{
  "head_dim": 64,
  "init_std_up": 0.0281,
  "lr": 0.00119,
  "beta1": 0.95,
  "beta2": 0.95,
  "decay_shape": "linear"
}
Each number is 500 + 50 x the weight over its row's rms, rounded and kept within 0 to 999. Layers, rows and columns count from 0. Numbers have three digits each. The size before them is the row's rms in percent of the matrix's.

# down: layer 2 MLP down (transposed), 1280x320, rms 0.0678, rows 309-458, columns 240-279
# up: layer 2 MLP up, 1280x320, rms 0.0805, rows 310-459, columns 240-279
down309 103:485575558511513496424531490486508504449476535507501390502517524544541546434530435553505515462546545468479527524626567420
up310 099:489466526547503509515608635458505512484552374539501529468503448444458450514465452537439520432462595434507516463399404414
down310 096:579533584536546515439492500494425536474492525465462535429555578532543467524513461466440516579440527457510593532566489538
up311 109:508578452489421461536437572467520417452632527416547519446568460473454424500444425464446547485500507427570542448469516589
down311 103:544578511505608504476454448485514532491426532473520533490573471483468548583522545412545494540504487506498566465490460527
up312 104:457489498462489550498546480490527510445547469534601574529590424468480419402457494533427457561456505517592597440581443549
down312 110:507611398537506619490500489567596461438534507520519504532481549474459446552514472495432563522502495512414407514495561550
up313 099:454434543387531470473453433464464418462618521520560491478458586446490545521466474472519517482520478518552492506481471446
down313 099:566424519467472474472534447432514457573492459491439559579462487477530492547545507496475446614469491490523506517523427563
up314 104:458469459457487399498402445596409479486437532540457513563510449604461470549572499526542543449456504499458530501482391551
down314 092:512500550506472402542475531383538440523446511579443513500435509552495559527546487482431496513474425493523544409542570513
up315 106:583537498463564463488469494567505480473471489532482483470599444490514474500570535617511525397450492597442501579519473468
down315 107:488504545502553506493442475445514470515519454551404502450472421483389390533576489592514544429600559482549500607552521452
up316 076:448431460438458530545554456472448558512491482483475492443440486512451467547468498570575545503477546438422485528446420505
down316 074:530460481521454517536546517513544500518468488454528516466538457494493543477472504546584511534524487445455480483501521512
up317 100:552421423464525485508552516517481507543508531491446418430538510477472528549590517485493545482398620524481492530464507537
down317 097:514521484525513544517559493511524459462514529530383507503460493497392544549393443539466576545440542525428540491600441399
up318 090:525594565536448448461494456573491534464519595545565545474472455471469541469471413552505562499496542500490496419507524508
down318 091:518476511507471495518582497477584417587596442386539516390592583497438552529501550495520479482544498489506481466359439560
up319 083:466477461442548554487489408517511561496488492524550563497487419493564415522482552497426564448545518428368567514423576485
down319 098:534470503502490529514569504481541537513560496472578553499483498479453482444516508435449470405483524517593500511418544511
up320 100:482510433455467387518535534500551454469385516477404503530504509451494509486513545566475520470377539477506569490518578561
down320 093:510582569548504491472424542578474461518459522522471463525610514463455483508468422532603464537523483467455482515464526443
up321 103:470540465405432495566449496486406561522387560512485468475433537549433529497542415485571560442463476535416447562504452527
down321 110:523505451547625484550522462537568475527566536518504503484473496440567511539437536471483501435480379556514443478469558457
up322 097:528507478586579535521574557469415403508557571460482488554447398477568538478486557566443538527464495421463484522501526512
down322 110:454496539531582517534469475557425606521539633451509460444443464556515576451484538526440471570472516478561429568408502463
up323 099:439529463456557433462560505499446540461445586466475438440495514428385474494475534597539539500501512424549467526502548498
down323 106:519560544492554457487464442465508482544482514605542508485470504484464551541495494492481428526536562482405520552436533430
up324 098:473489457495519490491483508476381393577455418564631473422451513475455468541509480585428513440496488466505508479429492576
down324 115:469481499548460551505518496461446630500419540504473401472493483509449465475476475611574453520538546508537477525502474538
up325 101:520455556507551510490514523488568446528502509427467545460537450433497521442376437379467550474486458546510436454545515424
down325 101:510586454576441495519477443517473465488494479463548416454520556556405470587564503575445469441497459466591540473470550434
up326 106:495425469513534442443544490509487572479566482440450569571444579541484495555521510498576418564535414441510405444484486494
down326 100:476481418491422530560532468499388486578544484465508512523500499478600514486540428542592487448488588416461518506585509529
up327 103:525409531432579528458466478556585459483421456504572438530440484506562535494611538640518552515424507501417456495446516485
down327 101:477507563595413549628489525484429546534517458507544489554477482540434438483458523460530549480518578512492588451523473490
up328 099:414522447479605429511533435574478498471492575457459521420546536482457504510493430489564522561508559462535565522456506498
down328 109:531558532475466451454482508518501475610565580389516514534469527470460479515497505461423439439477487549516563518436478582
up329 096:587522528535436537528493425525409479544592611479565356517586518469404498480446516571476476507518620446550556513479546604
down329 092:446449489457487451486521490529475506476558428507459489458560452554501553414564534493502519599488449538612462480418543544
up330 104:502453452385502394456419397468454455548467544573556433451570526504502520479568535415511518551458458492436523487486434505
down330 101:520416514508547531431571471486514555443552440589521520544503423446495492534496508524428525403425577483512552467463474451
up331 100:464492616539428551481473430503458527500517437605484542519550466473401476565454505496545460470484530543459349596498458481
down331 100:470582513480456420537558462521461475457587495545489629513530520628477496528538482565533621574439562423559464499512525489
up332 104:560535462442492581612536539503633547544488506518524558460428457497524545606524516546407501405462548508537497542523474526
down332 106:471491464510519562476575454442546494541532489501483488532485466496435516445432479507470563519567556553433495483522512462
up333 089:476476459463492406469496501461545575490507455601507479495542448410434565484539497495545499514488480405347532455447421546
down333 090:527497437491621547432463438471602568531484462432508524387527534524439562511492488513439502481491459521486504432552552478
up334 099:495538436412511515433490501504425376450606510541503506478508423462477589426381500501551533390571507513535479465519487495
down334 102:429443520653484425470516458496502518610537460444433578511497576534520474448533529467525489466427413415495502531467466468
up335 097:467513548437405487522482554434432561519550544475530628452616443455512472474508517467507497488484478489613585496502472600
down335 105:494467531447468496541488435450451561463446542473583437490453455500486499513467395574525490527424475429523518517561457474
up336 100:424505456449496514532466473584519473456550534499577609456590510521455491480503357538502529456471471485506533454462533586
down336 092:474489539451540548502544428489535503437569480516596593463468552475506406502496479613539483460496496458550570468502523557
up337 105:453544495491478471522526521458500407534576441476481584538378515433447528510426550570471527527536491436425469599504517503
down337 103:513558582550468499476543460547580506598477453480569470485345490412471374516619623551525574554521508531461525581479548573
up338 097:568559495501531516576592528538464436527409466523488454455571458475534517490429475496492561554425534432478415534478498514
down338 096:491540509475576519467465487553503427568468489386514506411509476405513488535445477520572571560547518556550442570526511494
up339 109:492560495453545563480584428482530415531593498580477470534426510483441556459376462475462440557466436489518448474636486523
down339 110:552546460637448582490559470478477524593425520418485428610422504499498513471546454526441488433607485505438621495464535476
up340 107:512551538479437557592608515433605451519551445469453402478556502518535413530503500500498519483526475533481468526450493405
down340 108:490487489548513515481487544434462405491473512507480471472384454547388488513531508554484420501530516520530499479443488517
up341 104:514461418546495501529492458543452609501552480509423509515396518489494444530490569468509472510482561501458565473453471534
down341 105:474450562630418556592487526512499557483478494467411504537524478436523451585479544418490568520481458529479527485502425540
up342 101:488506431418598461482432489546520470374524549481351545399610466482513521429629472476590478463401423462414474544464424466
down342 109:474444384579513486459525394439448519493494441567479498403459555548538409452495540525455479529558544590552574382489535497
up343 095:472439449482529422449423511566436450474611530550448491502395512542516547461520508510569520470527540512453459478486440396
down343 090:575451483508530484505458497512500475495478494445528398520473586527470499448451601471444529480518478489519537422477566490
up344 106:510553471416556459461434495496489546517441597422539468518484524513461466533597452460506538552497479518458541471433475541
down344 101:532430508506485470429527477446530555578521498533462454417404473450529470480425466440467548416485628469490535494546513487
up345 102:422506473442589526479407512525415548428510610588471486423485469468528477550536425530603551455513536515498423562561417443
down345 102:540508484500441584438484500511505541521490526489555489416533422458451534573495545503495431491516512485559421545441470480
up346 096:530514475515491442495501506479483455533496551554511466492530504480513566468479517479545553631498510543444442523499490550
down346 101:468538478467498512599485476429493388481515561555542417553510571541437541441513483575510589492517512484447525492397485509
up347 096:446424587511490443415522477524488497521529528520490589513489452466583470451582537464565562445497420549447566466494433580
down347 102:527625583450578483497452437442587527482567428511418545499447410499440470542476537516495453496479498483536567563554444536
up348 104:474472480479506440552449553526462433610519573497421494475511534485496581453410528436511531479463516562493569533522487452
down348 094:535513448458499572481538555510526523527530549512494519436440561569453517574396447565483526442528424504493477535525490454
up349 105:474449395448577539462523456459501562454602589466468444456512400480480385574563443509470511524465550495507439534528494546
down349 113:477587514489526464460480474580462510641488498503537515486576459507468478469386517556541552457557532489509524524453470556
up350 099:478441557498462595530584474464488565528546475458488477530520549532497485554554487520532514469469579466557525555552446561
down350 091:606538475473552531405514485587496512538558455468559508508541557474615467511497477383482648491500450553487547486457557542
up351 094:468451406516458557453546523458411431507582498514484525521534571385494452468411526575556505526515441466429584524528472449
down351 079:547569522498473476505459525543586517465397498495456450508563488521438489567470443486541491455611475481500477537485521532
up352 100:567405458467498490458488504541572526482496525538412507503434421473568572544582554435460514437461443517421586580561453537
down352 099:441537499458518420543491428420567472563504478533453470472515517384438577528508463496476488484538563547530508528484444507
up353 098:439517467468532434507567468456504427522599441495458495420438578488498473475504495523598451433587431478521563528587452464
down353 098:452544516452430510513535423522424477535547568445421383541535463442477436471522537470548468496578423398606450495527477509
up354 096:423539406464495492496443448565516509431456560477484502480553527473456447577553566494460518511490497563447574437536422500
down354 095:534485392529523433561552467531439520461504504422462464613597534456499488507572429468517398395415454484555565513550440552
up355 100:527491471455458514449640424398451407455515483590491486415504535410548464583446421528446600400510466518471505503482525514
down355 103:563389564520535547474491475542567523528469579478608463528486428502455531501503510494481483459498473486498495512476508520
up356 111:493466370520515429435439517484449547467482525548421503458507541521462567496448512504539502565494470520534516509515496522
down356 103:498487534437547455528582595493484503585491454467554475534539465490584536467528564370610562484471402436538471480560463459
up357 102:425435450478500369533468486500414475499522462480498487435490548481469511472482526612616535533509534506455549523480515498
down357 107:440446423496471490520466463495489485528461406468537415474542505463507538519446498491506547502529474514460488473542532542
up358 098:483390488511563470510390424471485491493527536583456422484453481450535601470511488527476500513526559427447442432526421493
down358 101:603505546612523461449503454508426510569492490506552429557544493550482442465459440450487466559558549445386458453481492514
up359 091:543518457451510546463593503511481499359433428550515477485456436393555548489427538476477599424519506450514555541540438503
down359 081:589478552422543553439590456564463456517577418459453484508494466459539598588439533488523599486613459454546509463551530434
up360 105:514440610560551557440471537575445608573495522477554501510538490487529544569452533412528434541476527461532554595560505476
down360 097:506533524422536513399447592455424525508357538573490504424508496583610485424522548526470522433490448503549517498450418455
up361 096:449502512437515481568556433555426529481462497550507450436476402386505462492532459486551578512477526473517514429491444529
down361 089:532457537449535455484465537511509488467477400537469459504528448552449485579646597534568522417481486517528516571545562469
up362 103:596489470495434577467511388379518522506505412483545485397491525590454473538495527445531522414491426496543513513467450445
down362 100:446497439452592504544525407527621610451506587592565480459584511492532483472566491495513461498402517465400627528435492428
up363 104:453425536519558466522573519531522441548505456482423613461460465483452526393518533487494498513449515492462439513486550495
down363 112:499499384509547496524475490578483407540483587554475535473507482506461516550550562494507505500504429520478518533483531437
up364 100:451474478490483486461570597534569523490526541375505411524536569483466457512437374415533569455381475495487610481471539493
down364 102:481524530543462492442442507494517560411502596545517467441450571379473555505414541364474513462506485566437535574470470450
up365 099:538527486430502472517517483558438495379470508560464553471582490519530493499511501497433519496461447468559510514445494499
down365 106:556522575488501394430512435489429452494516560503569428557471607458549555595489535646455514515439433535526432535534452474
up366 105:507522464539445392457498409480405501416554526597522655530509537488414457474485499453568580505576484568517538478516435561
down366 107:541474496552524468521490526540554454504455508501510535537510558534568515564484512522527520557501528505562536542506481498
up367 093:427584488578632554433470502475519481507510476513463568485519481533423413553405547450590496619507531513457451488494516410
down367 094:498586483481494489437506443426529488512447473509474480539507499576434470564446550554511537583518489456523461510520484474
up368 110:481518552380579542519483483461510535472539485442586500448465504519459515495582524559511447426462567452471471476489485489
down368 094:537414471455534468471502567476550462359434469483445517447568447481440579487428522495544543535569428580517529544470541466
up369 102:539474496452543451462585503512457471505542437509492453418502490458535544473447482389477547562544445492494509457454427471
down369 107:516443528424531460485590449483479457494503484403530542425482479607503534498467636398510543516456454491426543413367538551
up370 102:608538503491534582547504458536446525516538577462527476477565507457452550469524494381570470467538433493483434457501439531
down370 102:444478458553580449517586493472492480449564490516420445537493583595493466436492487401482516562504519445537425483373466526
up371 101:524437531488434536431436421492440533506491524445530462482495414475420632521509442532608486500440492465500395534471457543
down371 112:486417491479538529440473475469522538568494464489432487476497512470492432495491509533492466510543456505497474494549452530
up372 102:425534537485564480514566515577600516472492520512416522460490535497493555403515406520531478512398497536484471470472428497
down372 088:526530418572462500513430470495447476550447483566525552544470523510523538467512539567523445558544421614438517497456477516
up373 101:409521474497456467526532475457560519497450454458471485498528544474427575476375415537417491518513469513560507490515492432
down373 096:464492505535480489586483543534466479552493457448448436516494527451530525505588558552451527536510604536506527524541449443
up374 104:427434474420467504445473442535551484412442488533539461475516513379507504492506519584478468340509611427525448541434368526
down374 092:515485464485518428546561551491513502521398595520538555614554581511495494445430410523468480582485461524553502520535535442
up375 098:527541430456484430539516549596534582572427456438457452443484471545525429574481461464521539502535555443458543494516429435
down375 097:574459568575463481470461488515534434505480515487525486445590497513538461576379480515457437489444459457395517562460479545
up376 103:419539429385446479557507386479504552412566498474533459433502493477437406502452511617567474548563562423498508465512455491
down376 111:470511459554518400551461509492371586524518506552472459570556415484608494488580550455516479475511467466488453515500480469
up377 099:484529433477481554459571447491483401538549486481470559481468459439500509481450552531522471458587525524513553515540517494
down377 105:535479441513483481524493481573399466478509460488487496512551471421515451576587520481429508505508431478510540463441487506
up378 100:546531482461526568635583468523470515481442398543438442514456410491563526538475534424489516491476505521433512480496531525
down378 097:421378508448563454539434529601503513494474360588486529541550613440504489559511537579482500433418517575555525545421520500
up379 098:501479465549538423486425428446476499500563524517544457540503489565450539499495580537509444564415523410475465529463449477
down379 112:468477535461513563526535539562517492542503512511426514568542510441546450519511494462469516437546483537513503535472544452
up380 103:569505446488400538577543478500539572557501516537397486440472496463482441507492541394461511452438508480531497449420469487
down380 099:455536545564523398536491571509532535456431486493488524514552447544449521506450569422539526521550534506517554465488561592
up381 098:494521577511495537554505418660519505503551415622503439474506572552586493419411480439452551513433494466465449463505463522
down381 095:543491490393525437376475520557548446536479466558520511461443552529569589517462533423516517552464604504466586495507460514
up382 104:490498536423449543632537456499416508471539520595479548499511448476551574450506532483479482502448407542457608456554490550
down382 112:459456422498545549528483494537501542522573441455471467581559516371486521473491508503428575482470510467536344517529453495
up383 099:498456485491521438518423485512506490429508500400500429461487485541421474437549479521549528535475518520519491458477469518
down383 092:547387479408512455494455394498412447442491439376501492457554493456512549514492505478442536491509522517488573495458496443
up384 089:530579566543543523467484435586445595555487558491493574435484372507450464592522535463570540574581451488499517440564455481
down384 083:505563526531539430511576498566488505444547424524481511496491611504477438511606556505529595583579439515536532425564413442
up385 102:505484447424596447484470495439572447458480454510500476418419506468526491533485460592524525467555525430508525575426557498
down385 103:448509495517554476465547482578565528492447471536469513469452512517572475488493428522520445531566399449473558554482468497
up386 106:441591481563560552501464500531433447574574504535421577526460467534421579443523549531525493636525479515509465459666451540
down386 100:434543501618529391531457477457496567454512526612518511592510410562438533413488527602580477574479512455439486448550580402
up387 095:515502549512518529479541508433582482538501464561535477474544512505433520502383516488446503523512669514546447497422454537
down387 087:489464484531419494611535554545524436469494480434476452575455462538539497406502529584481455523560415567450440510494506488
up388 100:440465536502481513482473471468467428502561460540441479445439339549458518540503559424521568520550558496546449523447494452
down388 093:496551518491533559454484553462470506441493458501480417509515505541406410513512539425425556468471529486551482387404511437
up389 095:487451439426426433543459419465501495548460470457497473435398466438476354498455528490523539536529606516500519469495383503
down389 088:412510487556517487518432476532457482524439448462360451555489415543495480493501512452492517404571514449523579511484635525
up390 100:475392529497462447471400480420454577548516530623452480498459438487516533489492493482562495534502534470577410538514435563
down390 092:302538516533488487494523560378528462492514572503521416454459583497461572419466557586472512479528425453462507494545530483
up391 107:578607518465536458483596496506504507475575522521463486453447427487468484508439529472511495632559516505502564387476442531
down391 100:465597549455526477479544462521446482444472514505514387589488398393535428451505589434534499525512617579516437514520459572
up392 102:500462461464544574561536503556585550509468463462404507464473542494399578533497488488452547497492472520548388531597579512
down392 089:453513568472404466519463474553499542518467538472491407568527474499526513434550506487467610453501510553484434538567507498
up393 089:633559458486576539472561501484434566497506525441501551473503541480503466490460505574551538572487501480624439484530492538
down393 085:469490538511483408493566494479546483434536492471608496441495484528442539498536500485575530534503446506555497467538518488
up394 100:442516521492499549567480472539546595424510468515479499424400547410447534537452403579548564539507491497586501475493461447
down394 104:523534437340501463486447558505562519494548526443459457525520386454571506444516466463467581504548443456557538533445526473
up395 095:557517467532510515555521597517495425498455536506460475426559490393510489527522439470552531415421534467485495458450445502
down395 093:564528532502559472456508552490488470441488524506648422560515484526402487565416459494505547504506559426514536561486524484
up396 106:504457527531558422551512522481499487509594455501396466534399488503423559459413529509517473532505554466392548543579488461
down396 119:502539477440496451471530479459513469502467576463475521556434400501438485442530574450491531535457495556554521549548551491
up397 095:543467535416468513504538474488430578498523488452426410499492436544528482505509427383516566562494459469447515470441447603
down397 086:497499611401479510464564416504466503500576468512495449493490516527559532469530419501455469560510435447558475521481512500
up398 108:464523464515482444436503495475463424594517449543512483531516525595463406506426616499505555594461599449372462567528437403
down398 124:492507506468471522505558468520443491475527540464452484496462438506416452471545460494450480449404506473542464492477540509
up399 099:520436521515576451466519444531517462597461453542544481506502425479564534406464538498470486562512558421473478480494510544
down399 101:470471480592500520433551491560462464547619411543503485479499459472446478564482473509562552498451470490490442460509446523
up400 106:559472459508482540507437623502486545538498547551537485488556502514544457521484419477529561452427500405537522580433412596
down400 100:359539459480535624431549503549519457563502395500514560555478424487540467487482561563514559379482580526551593472445494486
up401 101:551495449444513495614592504415519519557475505514444454429491443465485598541456445426576514527387554453560462520532545478
down401 107:505472476499506520566487593471359511582542487444437468519435436418529391474510483414439572489554434457523416503513458562
up402 103:557476530437570580444532440516535681484520534409445587477568455494431526546408513526603548580432530467553476438507418490
down402 107:418502565480501498500577542580459436516510555529534533431510396541465502454573538477519486435514529419401497447426564564
up403 104:430498451462505502471462484477520519489449505575458433514507464472427585460517530462527498501444480514480481449532415529
down403 097:450532455465380538523549466577620473490535473518564387622511472498468543478487557531474523532574557498548456456496609459
up404 105:504448531479465566474549500549575531450577510466518583431492590611486537457532476537492506511476472498626480514525549533
down404 097:522473508412532493526512499501460574569534466522502509498516473488504523440485447450463485475481481502564436513429560511
up405 103:568575543455511477458447555523429483539508495493583421476519513507557440568471441535424545485532558488474469457398382417
down405 103:526514564444508478414465530519486458465532561497469522449479533490543421528571485491419445481477512410602423466505465574
up406 098:588537456582468447532459503486432426447467552443547422501492504537544505457441459542484559417488416519476380592542513506
down406 108:456580521496543502581565465499498539517575611539445472495536522508565551546566598499549390506568502482594476569433494504
up407 101:518419534426470470541477487517543514566442505483500417458527509514426523534475481457573530500477470476419395482535389437
down407 088:464438477571431509485494450548527505516475532443512488627536568474537518477500487504468485498519580519432540443492472466
up408 086:515468380455539344381457570471512546520468499509538531539426487534464465492475478439500581469522549435503493469385410506
down408 085:475518460530509387421485482481496465536552494449533477513477483547439423496429576506524589497528501560483498445432547516
up409 097:471521460450506510436619487449430566511524418488452454537502463468471510527500512448507427470476539537478488458534527492
down409 093:428490426483499470480441490494521452461499444596406507486543475468505521459543606478592467521578438379509520561535443508
up410 096:469524563438495507423514495446463516451567466480467520466472449496454572428425485583508555485542471546541605537600478524
down410 100:460397586426541548525546509446426444549518449499530453447460480502592577482504618504562516558495502556487590448468536403
up411 102:462499490470428405416401478555475476448469539547475583533534503615427487520427484509444552467502414476449482483426441446
down411 114:500458514524526503495461536485494537441513524420518500547498494514416504505460473537557492484598438515524529486537457520
up412 085:532423506480474501498585517610439519453453513446499476426526507538495547431456445563528655401582463484521470503467413501
down412 095:482477590477545499476557495500455482493571507462504454529477536521537542492565424544496570464452461514599515461513485483
up413 107:469532472448505485418588542598501529536524593501563494438533524442475473531449454578524484651500616462557428421459427469
down413 106:594482560557529516488450509471593492483450572561557570463417512541525430481519478537533518549488629543473514552522485689
up414 096:553462505512527454581487569460467528466438537383544487493460482439408475472537494571501498535468558495567483479531469549
down414 104:455464545441572506453482492544477469526543560535495540471538537461546557519487546482427550475490458578444476562541493512
up415 094:451593578498527471496472466475496462455568482413532506460552514504445501453448517470529448498497488539515441458481476470
down415 098:527568506442465599569505526522502515479412536379522493545490470494521545541577505556600442563489476401551528570452592444
up416 104:525468469438511439493533505592484454652516530406549448472563512532451476456515495521479511590547456552441555433486509558
down416 112:433534573483610552367443526567536525552417457495529579489500474508460438515531504481523480424417466490533528470501499566
up417 100:452404478556537573527500490431588528505551495550581475571538483470479516516503579502429429444487598522574455560431511579
down417 112:560576547516423471515499555499535512572457426452535478544540583532559510547398519520425564515522533452645490521576484562
up418 101:522471502529457552468469493427418496503552507504529551524548519435424499387466548467561552532564359477505469472542465577
down418 093:476525459487501459528484437547471558569486498486577547498523593580475535579478505569496470554465508495531454488480489491
up419 111:452522552508493570466403501505500612579508438536587409488558425485463547505482562518446519484485518442424425527515471494
down419 118:489479461466570508475470580515422662519454520520570570507467519468429562491523500522528515570536511450474485536488468516
up420 093:479613502469512504527497532447475523598511520576496491468436510448387448555467463451517473522484509500447569575568418471
down420 085:444556566502581543476546366580459467471558549468516481562571417478608532487555583457454498472466525493520535512447559496
up421 091:498472481485489476449502465496507457535425472540561542459495415510499547506536473438479575484497531515633493503565447580
down421 088:479431545511453554426489526539467497491506437498535480459498469458512552436575587508567573438499514494578513481552368473
up422 093:388440526451496438539473475501458551465480581476534521501533555499460557478600489397473495554510461453480531521528453529
down422 090:517451415581535531517499547447477537479495398479479529544553393448520487499496545561567557467510576556510532470511515409
up423 100:488540453462543505511545533554401505493468641481397554529471528389541544487477459444439485521476516504552484547493458529
down423 094:415507381538434504421508483495585489517576454522504540507594564472483486532487433511453521487623520491498457534467529508
up424 104:497596482562478480438457496489435528554550578441400562505521435518384525467479484473560481542518532530494535413489485539
down424 111:428504501516604491554498509555407497461490465420487433522563421486462494525506541493501457494606491482478423490509534449
up425 102:584479485504518591513593527625514537459487523499498543475485565494488477588459434546493563417545484504513489430535469600
down425 093:570494454430517574476496511516548428541477546540471482503457423514504584494426497439429549468450503499458440339479508502
up426 103:466462408489590466444521587498554539371528472468521491473398524471434513505479456496518547474467506534477518508401411486
down426 111:497534437445504488442497470506473461497475563527453424417524482552491435456506467549533380444489465523483513533527487560
up427 099:482500454535535515448519532492437484459489536400427546481418471446459490499484570583521499514478470537389473492404497491
down427 095:447575490489539439479538425564534584550499506494502501527499492567464461495561519529490554561566440547455408480497543466
up428 095:495543563536455453570507481467482522442537459473523535431526559479472488504488484522571476521508477493630499515504437429
down428 097:571436490438527480561580482454472506486446553447464498502627565535546420525519567511454484574509454472459426474449543436
up429 099:546445557484585510533483435572571592438582422435478487471465536477505501461497480537497503424523392514455560426525488472
down429 108:533561400410558473570423487434475367424516499487564543453523467471538501559470507493420522557428572510485494526544496565
up430 099:503497483562488477488499427478429600577512514491468431540473395520405438512569513550512482602455581522551449492492476519
down430 092:471477547539613491520429570489590448477539506511414514595550457514521568606463470602507526406453540514495569533474557495
up431 101:483502510516535471471534485580544538453527486612502463548474543453469461508449558482490557525530495470413436453537472413
down431 104:572459467508507555457573563412516468512568425507578483546508498533475505476481480554424533526492518501489561499494502537
up432 110:553552469507505520465530441489555463547552393474524587476454421508430491505395489417579505443472491383536485506486536517
down432 105:445478543507418481447504480478517493494485508470458501517438424558487506514465474486571499428472494439433446470497473428
up433 103:465503589497499403493527546493435417600465519471466588437476465583544529464488547486414542596484518522418543539489523567
down433 106:480486488522453488495476505505402529521621457478516393493550404483457471458475489524527528410438465497513496474432482429
up434 090:484494548464633480430437505464503583399563497526449454464500504503464450530486487415470575448554382531462443508500465439
down434 085:503512454470522500418608535525474473531514478473535467472500575521500507468505491444400571472401519513516484548480513472
up435 066:483513468406515504484464455586544531540511445445464506486434454486462461522424471522496544491480571401437422523435416446
down435 084:503508490510491527514532515546536525521486442494452494455526470466518497483486501536550551570512503457469485531442536453
up436 100:557558433432584585511427506477518597512423528358523468433582459495443509552527501465545534604449555424521491480489465541
down436 089:558408546458448418540482550543557403613586529469486525479458469558492501284527481534508556459521440494485472446478418496
up437 091:570514413537454569487529440491501531541471445564499541523506469542534426471461528603522499528477523524490466436423410490
down437 099:459494498504478564534519512483485493529457545487437471481408520539503488452438637516515397514500545447411463507475440506
up438 103:445394502435536523386500511481480631408576437509545428472495515475430473401494470539567518594460446509569531448553435490
down438 103:401465560482423564465422524541444567548485492431511475519538387453454584547484540458601485528529548474525503498485497552
up439 097:363479578467565496420528476454454584499437484509509458503472520477485573493488532404488563503484438478433478517481482472
down439 090:514523451524533433481616500550527527519474473454601516475480542544426537503546447567466526538406564454518453579491440524
up440 098:506589483463460494450525461573455552576412504448525489488500474458446539446515424432467457555411460465515514515579465509
down440 124:523506496478500485542469436455562478503552505520492515510483483489466518520507493467472520434519475514535458493440540482
up441 102:527495461440447376526512432477541597454437502519533451521528493407463501517463491509478505490465485403549418575497472519
down441 090:481479507566385497465423515479497527551488379523471479455468559426476596439552463597358505487474519561510458497504376502
up442 105:591515494496499526537458473504558458459426504554488471514518515539559487546496536486574448413500582512447453500491545407
down442 105:527388456460525519557576480515554507517531506563395555511433494498386469524570459583547473511496509544614525481462523538
up443 101:434513499446482494533421534510559598421505530597468552421509479476456500559510641501438546454499442599509479617509448493
down443 097:423542488511539447480510420615521580501514547486586480491514636427505549467464387613434576535604548552574504519528461373
up444 098:494524437535512520470577595498493476475569478508529467482506484391467534520426562529497473422591553559551534593490447555
down444 106:487598522497483494505511505497466503490498494493478455485518481502506490595463508498548519489593525586464512513487532463
up445 072:503490451465461480530525481535459542532491399502482508366513461520482511549410451559589542566472514403447479512417431517
down445 065:476495494509410534526504530620478471529427417502514526458508475542498486511462474559549538574530513409432505543467531509
up446 102:479509523469464539471506559539467454484406505495446526493466410443503428563565532508446504463517511483529487511504476417
down446 109:497510497479589462603489391477470539501535502501492564500516431537491495594510497404588524487525473434606528528546514540
up447 105:597445457490474421550555451503466506425512606559405485496406451535452485493405485505531564546487513522473573526498456459
down447 109:457419622515564542525467548507454492498475538463555541528462483454512418643529443464491474479497513565538511560423511489
up448 101:455527506508505568568482459416495585510484548486515543550452511556485528543546513478426529565481525569544457499477485537
down448 093:421519478484545414584559546445485458508381506484527502610398505496504548458533424490522582431517434471572407449470501575
up449 096:504510500472371509481546488483474502487480514532460607464409550493482519467509514549484537473593559479396491481455495545
down449 105:486520529464490457552430455490508455493483528534525507413521446498475518531430529539474576510467478418534506539530534535
up450 105:413471545463558502367495554552510490482480539578452393466514472597531520493510442407473591628485547502582513506504455522
down450 102:508477496522571479522432484494506581527530459557482444463490486459557548533498539545524494426493550497529430609506448416
up451 112:450583488520465517495486554499435484504462494589448475553504476466456496517443565457548526514486517447426516440539480536
down451 121:478418562555486431507466504487507525533520444501444460580466414525441439540461511414590552456474526446501434466473534510
up452 100:424467451477505573461448519553505538586510522461563526388531504478479477503407469474520514567397545476525512562469506613
down452 106:484551477473588572433439452522465509531477590610488411463396473511503495425629423450552485491471535457489509530610572603
up453 101:515532582473454610418525541526529545539466512509530548518521486518463474555389431574532525573461496469579477508445434494
down453 094:461471543574468450593479535416585446420481547504515466542366427428510606482566475550486467536517583565502536424496491460
up454 091:443545571529480493467510400498418572526534558468518487519499568410461506442528527473516487520426528534415502485472431515
down454 107:563490543429519511474504444561509489485458539416503479480553429461483502503491504555523491459385566522488521499460519500
up455 096:471409536521482494493408490448488568508438532607458463470519498498415561456457524466588551537502550569345521463446475452
down455 090:537512497555638538503573478502450508453606497452527473605490503457472464465491454408416641533506473499562537457448531470
up456 101:516437481411420456527422380497455621449515517474548462429474473392437501512514525393562558487453461430546438488438419493
down456 107:478478446550533410507431468393448553481509533484507503595575491464473535490538569482533448387493441426450503532477476541
up457 106:486528487425558469587425524420592491421514498454512480437506491398452461487469518480471532392531542457477475517410465482
down457 111:609435523476532557522490533438546550535441513550405537511488529422439524550512504509537588469454539456539538551478558436
up458 079:484456456437506409435446480459447521443510525489547560467474510608466471555541452485467591488484581521521517475417401478
down458 085:542497491435516453376435469430466502515548503448555469527527518532457423555460493456533614478550478630524505431454520498
up459 097:529545494533528459495476484550396542546464528435548522525578487556476499517458419482547519626462489466472512532419554583